Each number is 500 + 50 x the weight over its row's rms, rounded and kept within 0 to 999. Layers, rows and columns count from 0. Numbers have three digits each. The size before them is the row's rms in percent of the matrix's.

# layer 5 attention key, 192x96, rms 0.0664, rows 87-191, columns 0-95
100:542511461548454491521522489516623393515493562549515515539508469510487447470524499511553529597423515548512427492569485551593500548416520511478545434480401623468457538529514470536537555553524561470472593532479434563518456481421498484492456479468536536494402592480557488411609512523542552448
103:509528590561544498520498616438573534560529514617496434541483452491573444439483505510494491475435480438510455482571538568508527442540490522564563495516548494524603457491522469508362441480466424511530421577497558525494499442490442527516446530542659474521489497458462482489408484549525437523
103:493467509417522472398488544518554509477448404474531441570468488470487541431545559463422548489471504415565546571429627496533489469526429512536540621469497528581568472544528519484451447510518486520521559475429458531476502467507591498506463559377556587538550435492468478469494401541511559514
110:422516547455446527494553550467544363468534498530484454437584514469566405474546501509558559400495466474505514456479556431485408571479547482597539587478565549474462502404485445533525477515480558467483571502531414542522488485477581382405470452570464515536484538553496522469569522542506505526
100:467460517441552454530498547482469409528552534588465516491474471473591505498501522547498579460402455463427486438514460443426542496489520542441580471445506487518569556576407476454425526446529465528403591532548498436595492497459447564590509563560448449475494497535546494500505519487518437360
102:521503508573536501532413523444462519460545460560526496494385504533566533436526514571488556490508539460450518519416579589481483445540489439578450483547510507531374461472456421523462522502453525477588547518475479575520539418513520523598444497595544470466406471480468360483467503402498471509
098:427501418496483476514462502524468515485403560547460521490473545599545494503397477500443494430438572438488537510539369495418515410519561537508499496513538487531522578485445488512524578554518528520512534379548571449442513546614561524460457528489475494515480562508539512488465666504487430483
106:543464486439525486503473474587549553602509530475510455454498479504506442511465467582584490525454365462464487444488408492525500460565486502478471528430423469479480534461548499544595564466392603537474449555515468508494509533636638513505494482524547540553467501500483504568584519438478430451
098:414536413523532557471504565545517486507599424587516538585451549469537435517465519531595471446490572467426548460431454615573514521478517447489521466545535449474625463439442494496520437490468510593534530511531568519528497514477479415450532507508498401468548485532507392488473435419504544497
108:532512506490478493534448509512404625463506478492477451522513529468567521578387466537526498467593406512470540465504555588523511415501559481387521472465483497576565502512481493464448514502478434540496430578537533507552538447478470473626549482635428523544426484495590505442488504445506455441
099:496490565513558515453450450474493593404446467504517548429450490570542512520440485527482587517490415460545516495460462512588529439523586502379468601460451453568490471592531521470500481524613484553422507487549478580507528437545385461474532575464459539499440502515506460497401443538543479467
105:455515512525575497569471564545428510526505568430422495496384515546421502461520405479490482509458493518511524468481403502547489497590527470462503540533496628562456585469548450513449471531481459573501506488489506572479487551524518352495483497611545416371452487537534488525517566487505455566
115:510527569490576419511484563394541598578399604434534533486437591471542498405491536507430553541503511473427435564521533506467529432494460472482482502462588385542504550491509488440387537488528524465446507480510459531445457514497524555566471519515544492575546469579548511491454516454546507580
093:593492476491579549635450510511536538620521544486450459559423470437500417460572550490537469517617474513412477524521505505487562570491550450473544511553489438565495518480548483431494515494503406552566442396440478470477560561533456519545473572527487483520528468483410508485412530478501431561
099:497505513507464429512517570422469540507523431514592468398457463519485535488468464485469519479549560496542454533485542526446537585550550490463494571528562523488411555464505435458561582517525416531485519600502435551568529470559575307450495500526541473467540538376529524446453482475523488467
107:513468471469533639425500576433541458409539537532474505548564487516443487588535519485508574479405464451544548581536469468491585520520525513535562514468518466523509486442463444484486461537560497403443479465510533469494537579519590558417521468502429583528436488430500556465398519625529461509
096:502486575508490561464511503455467510382485433494494568524529510589545584428500509445524494532516481440605430462498581520504476555477567511425418461379566511566587524458575452523524439548486542525514539493477468524435604510529472435464427471457510477526559571413464563491394505540460501481
092:492434419507539535519444526549522520491551567476477476570551569443422448479510466607403414520530506468507590479511510476520501459407575459492561570452452499559446540484434533430526422442438472486451472570567580467549472465512410536539498515562461578444503493455493378530539586526470498487
087:392548514570446527448603421519503494527413520518499524462505477565547563422444579498451452537454484561528558490447395462502454513440580441567544390487558563498527573515498561483522448468567438543462491487502560383505586508475473536489462484471499477543517463523599495491590552487457506551
098:500506498536452508520481463482490550540464495590529448526470477564468573513541498405404498500541523545472560529462562559492518493605545483577523532423580522494622507470521556494378479478544413493463469358537521492474570549461530535517519560473517464435540469475513506489333562553514505453
114:512420513472490526474514538476592439396571502436546496521510510501434444522537508455551533426469479454565558547511501431552406600462583479482510515444468525418439494392527554535544460539457527542526472471539503526490535568505511442385498446406451488453567526474589411443558479444491496587
091:482568467493598504557486493580503529478487542538601484516479513424486505505363557409496481560455466429461517458527431508598621488604516469443563453458471517430502492539432483555463514449483460479472572443481463486532548476401444412476451479547558453531510524465483508592510572427528501470
104:545438587496431413419469524551501430519533461514463435496525543571498468629533466490514566535540447467520530518486447431456446525537526460547485546517545571456554539497470616542482476580521560389543467489495469439497608452510518369438404541507501487479497461568459499454460530553496493434
105:477409462570540438590551470484473451449485507518504495487595566478472418630533589541478535537379489427458468486501476456512470539531505541537545478447507475516597423600525450484497480503553460546485520463453516418505490475431510521583587433505452561544642493522532487470439448518508493530
097:457424472515547482535493472469389524493626549485467431531503427429483546424526532437500502440481541480543510583399547555453569412496543404523436491470521489473510474507445523444552491478470577391455483566545407406471415509515504491455469563457488533545502536500543568486447409529453486545
092:544489516406486403517548548581449539523609485523518521545587523469512517468452617530440425546488469583554418420499551525458547447500472525484506449408479540549469502529534500493472471566650491549477468507494465561466535556499464535471567543613438481545484531412436580535484532493523481498
093:468560457567501501465450492549487562634460461488609434537448510561584423471588426435493493576518498457532479485514403528529566494472393452468554409487509482437580520525474524530541548539461552520508505469545409539463443472552455464449511506470465513425533424561467584555534489553429515491
109:452503533546449411475446482559541431454512543404471571482525492521529485429520450490583438462486504486538436513434491467504584489607433494495543480472429608487536574369511521455571599433515524490496514495433518516504468559528475431529398523516456584524493456487539425607467556440486491499
088:389509469514456465502524447454513524461521494582560588545542494437549480500452508461540446528572545558494570546456620500492499469486525477452547478591488402598472487558482418452468441601533522474522528463498504523377445513519501468433397537473575428442525456489436524466449482497523602463
096:556382537551540436444441494570527568526597473532511433511578513551415544486426551462467471519524583532571562524525574592488517481533487535433459498526533478540591529476493455498505467436532527491565377508583591501415517512492452512420503559470505450527469535547452503501457532593583524514
109:475420531506574439475521586486509454398560506491517475559550601520503553462557471487405467390540538506491532637501480493459590446477466500527540505528499465477484464443478569450442461490591447486444579539407600545510485510521406499568481448480515454492545436473449461498485459541585472561
102:495496498434563438578531479495474534484443508599426373567454469524534503415508514609527533470535525474521561449509520461532526445478456561467511476514573498445430558661490450462493526511475516540503424470478542439501531465451494491497605596454512466605504536419513533495392546509487499556
084:586491511481502464492457447415466489394403463521555514608448510490483539448508532581420494496469480469468487486583467511439462449430371444383601579556496544545535487556483482413536565468502543487524491555569545545497555470461497494518586576504523412481494499430507502490453469516574533496
112:549538523527545542607537364455491495547582560557535459602548477540525447461568488449540529547527561481455476395524476484551525517481544492504524523508515490496544510470585503566475521498484486395529523579537549480621415461465463586463509443504515408444456535546544469562512490460584601501
110:478515461414501525583449514539456583498509449420510541585475470522434533483457595476470436486525501459572491637455448460541511483582435521534469534518537443537496471492446632461481470459528573445484440538398514497474430553615473504529484488404478519447579439450451502556494487531526527563
094:441447495443580465429456519474516562477571494479513567420408524514576511524544465535475456484493539546453502552483425466581474522415452451476431467490458572470457525473495520469508417438382521523419468560468455426515488509406438578538523492550485526532557421439507554401499574583560511560
111:509563518532509477459540492486570444492520529496473454516548469471469461452511543440501512485533472495442497421521547537616395468512547382570526571526535529474513550531522364528461467427520640607478512520441420542522433456468532393502414480502528497476500597520552522554538556487449554478
116:466538494546522522486499470502537474536558520499568455584517515410580550430580459543509486559414491513482489535588489510462455492566461506475442447516405486477463521584426606489500480459478438440558488574477417482589450532402492573494546526463401537508505575466419494360539480500527461534
102:534428541491579525517515535524423548527546510493638537551396527487560619524451490566525420499505477478485454481501525402472462415544565536485425554519472452480515505592447456453474443425505486557513522546514489437452538476517548573521483499452659459553428502433512518543457447516545487536
101:614535506448506415489475501543472540560509523498481476496465486518510590564473485485362393566461518542514527502482432522525450408581536505491524527465557479557436589605554490432431447528459548592428471503505522465497565458556510472499451583494424401531541530493466515499457558536528489600
093:497449491453559460590551488445448444445507489503515399475400435454580500501458437571513551546445504534477563501620511477523544526585504507553396507556500476428432462460528461568564478500455453522479555544485520480501561520539560554570525439482541486471461564448488402507467459615563591511
089:544542500507503578443526527383426621482517470389452553507491550467528510552436469434488529431466576477546523585493408412492499451526498420508475540464538498532486609561541490515406500487538491449463500574548566519490501554538406459516506534483493535431451439580482485473430478532573411515
092:501494547483486422500561518537418547545587519425527530573409443532463400558475420515554515511586477549526503566578503528502518604530561465469501492442518505373500502494531460482460516482429517533461493538384389586518459514506472447557509572499526466507532452360564494466507531482495496553
091:501522530554457505530525383475522400545478549551519478524486550499586504568450445537492529465550509565476441395490498465587478404516479514536503489508485476462611414471479524547547467454455434525538492497540597544618513614480527582523582446537480559473502601501454536459540463512515595518
091:478476467453398558539497571476463506485544484466448472429597518456509523505522552623549483483488605441531590469545457485524428470489548552420432461536436475507541500506475456568466590480421431531438551520476492516529511433530458490491549483601563506486456473552543465499582446383484402561
097:493447610548487490480437521559489544444449469504485428562443516515448501488563554428467452500519519489520531552541554505468509435546537562582538525453483384573483562504500562476430445531582426438488555392467570482360492552503510548484497463437517443514530473438462503466446405537581521430
084:437637532518576507511538493475637503547479516492496525562541487508556446518572473557514440551513524547529464468529439529545493543513491425562436598549502476524468539396465546610489547527476506510469480462465552493601490514531648510440445470495566511524462485578448454516586474529438565491
091:504534474443492502506424605501458554427553447454491605548483477504496588486471477468581489506506594584536443511410464522481538438458478533550402589490556454535609482431561585439468490447585484563480487512503534519512583508589592466485461458473464459529551519473449536485450509541509424555
104:487498492511421492597488440432546494442492430576458528530582469462471587519573488459471488383451574436549509455470548404484528529490508538466557585464507584603507469442430518498425555516582496466508504365511570488525471525503518558545545515485481553518537509527469589585471459470463470427
097:506463477492497439538491579473467538568493485432499479590439554523537596424565539487503457529550503512551486558381454520450536392550514432541491533513543413587627545547519518509422477508453562427445464426537543505472408536522598528492517584478449486495503463497435561512479454533483448567
082:592545535509448530539478466415503448496581512501539606601553526532588533487466591446520447548423559538511433516529509598488573555536488507415492495502476471543520468560566472496459516450630533473407519498483563469559483453530443494458432486503505516530413598524447453501519417443500529440
091:504377523561504586531464513532477404429424470528551550427502523496510516599581561504432365492414608496557494492460512424453544497419464506573589507451412531522526516496483491444518552469498472531495496535521585493534425514492454506479485432457528503464478447593525494507605538542499478464
098:474553476567440446417497457458534492452542396411433496514534449422568510427575485438531532472522495533452431380589417517514426525378481460467539543525488582438492565461557431587524547487455516540520552527534498485556456485468516503457497478507468459481485576496526497482577464463429456409
101:571526434483581448515510488483505428478485447556473491578529529510431427569456513544486505562372445582460529472509481468548444500507530470576525448500555472424490478536529441526403498454428422458504551530465545480489480424469474628530510474428486508515576520552589457372586510548518541452
100:449607471417455459545570481467444604517507511581567417464425532535582458530431550484487468523554541492367444470545461475439472501422504500516506560498455501579501539543587484448466490522482475435441531553513442471502493477433428536550526525533528477514469514404555497370548461440469563506
084:465489508609457474518495558508584601566418492478498555527531506490518536551509532416445548470516515553503452498493494500494490454526492530473532531556378484414450441593469565569497421489519498483429424422551499498437437368474482493469566498504485522390557500538508590494501503588412466430
084:528630524509542400482560430466433550554430564484508468458527537456478571556461552490505528512479521552474450517505481516493548339462459512397480531479491510478567558542530402458463520520528512492545447418441544453497513494395448594522483513556499492589503391514569552532460486567498516542
078:486456508505562505536582488386534416516482516472451499453593511380471478573501482568489418446429570469423515488457503596506539473500499545522543530533474576517531521457563460472549430488451391537480416486490525520532517487439573457458596545527411472480477498469477476548580487437532626466
103:443457563544498502452468592437466569571494485462420498374473588473523524441634514478421489520454545463566537545516517532451522503519520448520496545493502464559522420479605526576436550465536503434520454478479461519398511557575453456535450538518477517493551425555403539451473470529497516401
096:453511408446396531503435512485462528466526441550479489590498531569477519473457575436415533499528552550561474513475490471452576492563596576499504541481541460493527463435469543402528498564520583453496502497525506448547583573604483443451499573499451539586509469472479585464352477510502527467
097:491591454507517503491476463524539539517443594497499478490433512373540404447620409449514554524445469499477455446494576425564449391546539413477491539437517475518474467604500432499541597446530515513479537507548482458559492536477498534553500500530484426567485570583567516520509446413492452497
091:490429558429528576566543446586503475493504625537516547508558434449466620486468520594410414581452521556583452554497541476481500504512467531509457478470432403425471501487562436473511423394551476425491487521575488446541532526492477471572517466461435465448514544461476562506515535464504486465
088:539437505582545559498540535491435541595399384485575580481510438482489562563445491547416480566516543481436518555509521595545513469540477508489511554588546441542558501521424554496411513496437464524496413494508505486523487477516472544576571484563485448644494436558488501509446581483525488504
085:468532470483448459557576458474466456523562506501457518586464542454490409406478567479544469487403576496435572434497567391428475529526417547546506473573443422513519578581496507543507435499440562488436506464549546477532511572456460534510500357463462481486521545506507473508537501541589489419
112:482510461505578443602459446481446578539515459467517433558455448479617577419524520556410434478520485481450485499476492467486605462571451533519532451536573455523422526534443437435447519462555444514453501506452486419493545460539540579583559559477579467538483518454450580527431494516537461570
082:383498508520471550498488614396511477490527521427503430492475492508523453464575542491451462422442471487421460456500479501569407535431487415546579439513413520448494479484523455501425481495512533533558593530545522483519482533433471628492478386508418453474604487583522504514565510472540497521
110:489555497447545449496430508478501573329581472496471504481494492539530557504403463431425406494486491437469581610466536509501490535508530528544498476435552409527534471484504471415545466544537560444486437489516540402392524599510515570497503510430463422483546505462501454539503532569484493568
117:494587486524490389526417517507489603570522477563501391521431496463531436482440457507466522499513552441508431450481450523479524549446635511406481504508531534511530502499539423428475520421558572541566500531551487494449460471509562382555511546539514549477490563566406510594500572465480498461
091:527544482546530496532468472447477523465494555432518568533417565497541575453416480552460494597541502536505505373540515552530583414455459590480456484430455470529487461574469531438510525573527466570496521562545521548536388474492421624533490548590497464598520442502491452546494505519571491460
078:539446585513501510486483439529541508513423550450487436463513463491437441422504503472520538416489546491563452528471586475378495513522381475467488388508370502527479450539520445500517477475536488502420528497519588435414453525527414584501479437464399518528548511555505456454441465604496513460
094:591521484496477541508502549408499486495528390369468509462481468446533523484463431529511564558566481520551485447512468446543498501438579478448501646477443538458518446516550512533534464484544492585494460475464482480592514468449472354556631503482569533510448570534515576534506541489464552504
097:525509427396462577505428498462542541536426478539498497512522514424620528505495490512518453467557499525543488521421474490449548469377500452438537495576448334545505498560538564448532614469514508547446569556505544513534486476483439486543524546470562507463453491411549478562464460517481519396
099:472482549486623514574447577523435617461455488595438573478482540486493598464482522596448404519417452532438537524505534561427469429602460484513517488530480462593501496609443491457416465480470446554498514491457491439479484489507497585523541505524540481473448517517436482512397483512530493453
107:486476518402529497507445584478488501507608470402516416439486469504459455561597445532467481496573425476549453529465477589548588489518487516485553547545503521412592473443599460529529526483481557433503414466522497529566457471570411467477484602598486482516442493502446516525445592485535514499
112:481461583561556460409470560537488519416547489499486509400598529627509441503565443516574444465469445603543541551455486467461496470534461456577520494531468422511436373401466514442489555491457463516541542515449523466500465532535476474575533478428541555418542514451502529524550509501525528585
127:491517475559437568468512441550532409501567474481484399388504556486414467574456448475616531543502543478502467431502511521532525586528542462434487554451403522566508479497560453524516516528560460443491542516568562514603487452555511459395544468475396541504548509450572440539537456541495496569
097:492566591495451514559484535394483515531473559589489472511473462578533502523547539499552532493426519519531446491446490481485408449455552488504480628483448555403459487492461515495506515401464518529502547435514444484500462576450551496465428583561597581481504522482573465516666484504453427505
108:421460445535507456417443432459555526517516452552472422502506499405447499603445520479534427506500554603489560474431554537662525478470556499456522428536490553468551475489489571529453452567431464480528503504539546500513463439507477604459580476607491469493512480461552435505513450530561460570
110:500504549504569429424505533461498492551600500477596465526495501497485515413512489537498454546536452431457525527477589546487520446533454574573560652528488491586451382531518475448422405457509514506527513450523518505425491519484449511498544500467512538555480490509437550548413409605569537426
107:511482468534562487512409490496462576533537560548518458478418437525468457602507658527361496481473475467536488527480531515474536441526464525547447469445511473539501525561488451419475463463580517521505468580508445492514485351420545556478440562492559552560528493489477472549446439425510414517
102:509470535484430515483520532523512381468532608555392503559557466518387517384508457534407475430453564419491521593548611455508516484507566514538436466516510481493440509523535471515496491458559471457433462472554538430499513517571608500449537538485547591502464496437478474459454566505442476546
112:533515531554507462466580505475598511545443525527434484448498400538561474521535557539480475500475433498505479449561407482554478532504492490524429510379472477486529563434510466515572554528586547431588541544435560621451432511465551412493456485423588569433521547473435536535484545517555552525
108:523445590525476462488491549428590450412491475526486399548435453456544463376516498505449533538512521429508545520546525510488442501621407484543521497445555546508512484456535507476471447438574480430513485525524616566623501462478490516584421529491455466494462525555453449503445470502536601552
117:425476538479521456607462490460399595519574537510492448471501464487524551478375494528473522527488485469470464492498547440482550429574632467413424526553562462595509481563484549476434485547497435453475492504485550457535508510530513477526535479543454630473449527396491532478409478578562534516
110:428578571417389576474472443539466464505550537478481475445499576481590541580535424437486474542510485484503554490435486485506539414500480469495540451494465498567553630509478489538401442386497425535521438544592441469487524449543522483582597493527421472518524465495506495547551470463439502513
100:497499454496499515521477498550555518435557486499558523560533428429557457458503459569454502571384430542506450401674452427514523511551510556499546453573461533503470531483465389493525516463366464518487535529534486505529374471527525451491544470578577437488417514491536483480532483534517489475
120:574491533556437557483424598537483602509501453510460511406455490558430504498451488550468512549456519554517500539547438561491523546548560467543423441507424545552427494564505493510556405546446573517519408498528538485453524511519408468449460482472460410492576507458625476428436490460427495551
117:542524532538484478541499498515394561538403503529493521454457501494506530342489475568454427530539527561420496471447445578430452386485493419492525487456450495486412498623475475445496592508477481521467539472446485552499588523556487472496551583547474440513495556420445525511504514462497504620
101:500550524516458539529496559413500537464601496573491550450518491478554470423529474461493481483469446423427487497491604452450519573477556345518549520602558597528512568494565536465517486510544561458547530526411501508511613536555421521582452448516505505500525536511482541457458504542442435590
127:538512382503444498539532491480474404466553500513499519489543478425551472618510451459481540460485568533504566414539461478504542507442546618552524483434436492488473555496475537549535507532460574503509587454501480521512563396493458463502491430534547536489444538461576468514628419474481651514
117:467547494492472452454514544494462456624480477408454440550470499484415536468523421561440557552580418531457540529536508442566549547467571477458533460509493596476474573449498554493549442452475520587506439587569494532537577490507497405527533461522480497496425559612431511489538507462475460394
109:445500495614480463400477505528486473548430476469458551491467420604509529512486431582509518509467539525530393416501486510535560489490596469527668469496539490507488530522480543477438453439568508465457549564518478455472394506534493545527409512400545483479473490427469547577446488571502561500
106:566600562383626384474549526538522518506445461507462523531435478505527453548435422461422514471521519479487534521511496538456610509516439518463479480550518474563516576516520512422505569486445524458480450618578517445519547531560427429562442595503520504517492473445521556528515415497556481528
117:566457464589516528541513517448514429565479494474450451493491434430546528552598489555601460526539493490458491409557544419578539504495487552438456452545499456508485577553512472447520447458477406518464532516504506414521487526461436467542564467571608508473384496591470429489482594410481462490
107:510551578505507489471549484436441384513461535514555521479599491540517462492555534447484553558563542547564461482539485464439424497535474430502451583498460510479422432524481438528525578537490494509458381474417450505530425547568490473446509527501485406444540527484565488606511483420619556429
100:464473570495418525560487573547493406490530453464514526463502445561407474496457577511476533523474496574559577474443482450490511495526442473433448560474536497453416515467509524459413432577554572543414602422543464521490510604499539486506518471427482464470467511409502503613474563546583430461
108:511539536503501525525547447459496468586490491519440511500481522579574451507539477480469399387502444512502549431480543579579451515502571532525526473465530541467385479439474556484554466597456407563587492498553470509531498449476483417417623477583452527490510417523514439556475539440440551444
112:488515505496542412458527485521476550410509553506564530433409606492568569426466411508468536413404524480486512495612551582560510546542459505405483551522523469481440465480533441549515455488551533484481523463473420444540469574489473486573608563503527458548461547502462395530514521440510554442
113:583483502520440566480491478479455569527491520507498466582559516471484624572483518444497518466589497439477504587543535502461528518545583561434519506409451450509515575441427543397478491416527448404482562398455573510443557587606551488419544498490519541491524478481431492538456501532515517467
096:409621500479488517523536584514469498544476553577474496511526494498502435505415389461509495522549506530458489503539565613473463497544456484454392441573461527425548551541524478429389512529486530469538577490508638504510445467457497526533495455553512503452564510507441615393493473506506562517
103:516532531552530480453500421507503450465524478540495501539622538528458501458452373582492458479419520593393500462509521497475553553404445495519565468520464538470572526512473438502565461449539409538507514443527641483546457420462501599592487484507397452497474490549540542548481474530455475472
103:487405478505410499518516539471453468474455450467587478483597455545460457480569516543544485492578411462535455446422600462431498536579434564403508512515445561478501579527537520472558475532572494518487411505534411566440451421484509475474464534430552558598433523565447479502521493522478479574
102:511480505497502420428443442467532490518552509465488579433514501540501480549501453472507609444565461436440486552512506571519508528500457539462486422532482498512487537552412411450414559586396535579486494534502417410506540548450569537498476507388487457501570494537563428609594472502554534463
114:553504449465557470616569536444531555558505521490501487543522596520489465585519513534447497464547480476436430505507495499470544471497490540519501525473415452463470405470536473496442546554564486505450468490524536516543414362473483630594459453462605414566510474456496524549515610584540515518
107:579501529408509504462522494492496531530497560443494560454571533442491433516372582582525489530489488454490447407593518506528383482421463426524579522522486536521474481556492619600467414481405598555514486521514458501507439452502474524451500449602555533452512494482486546501558533465493526464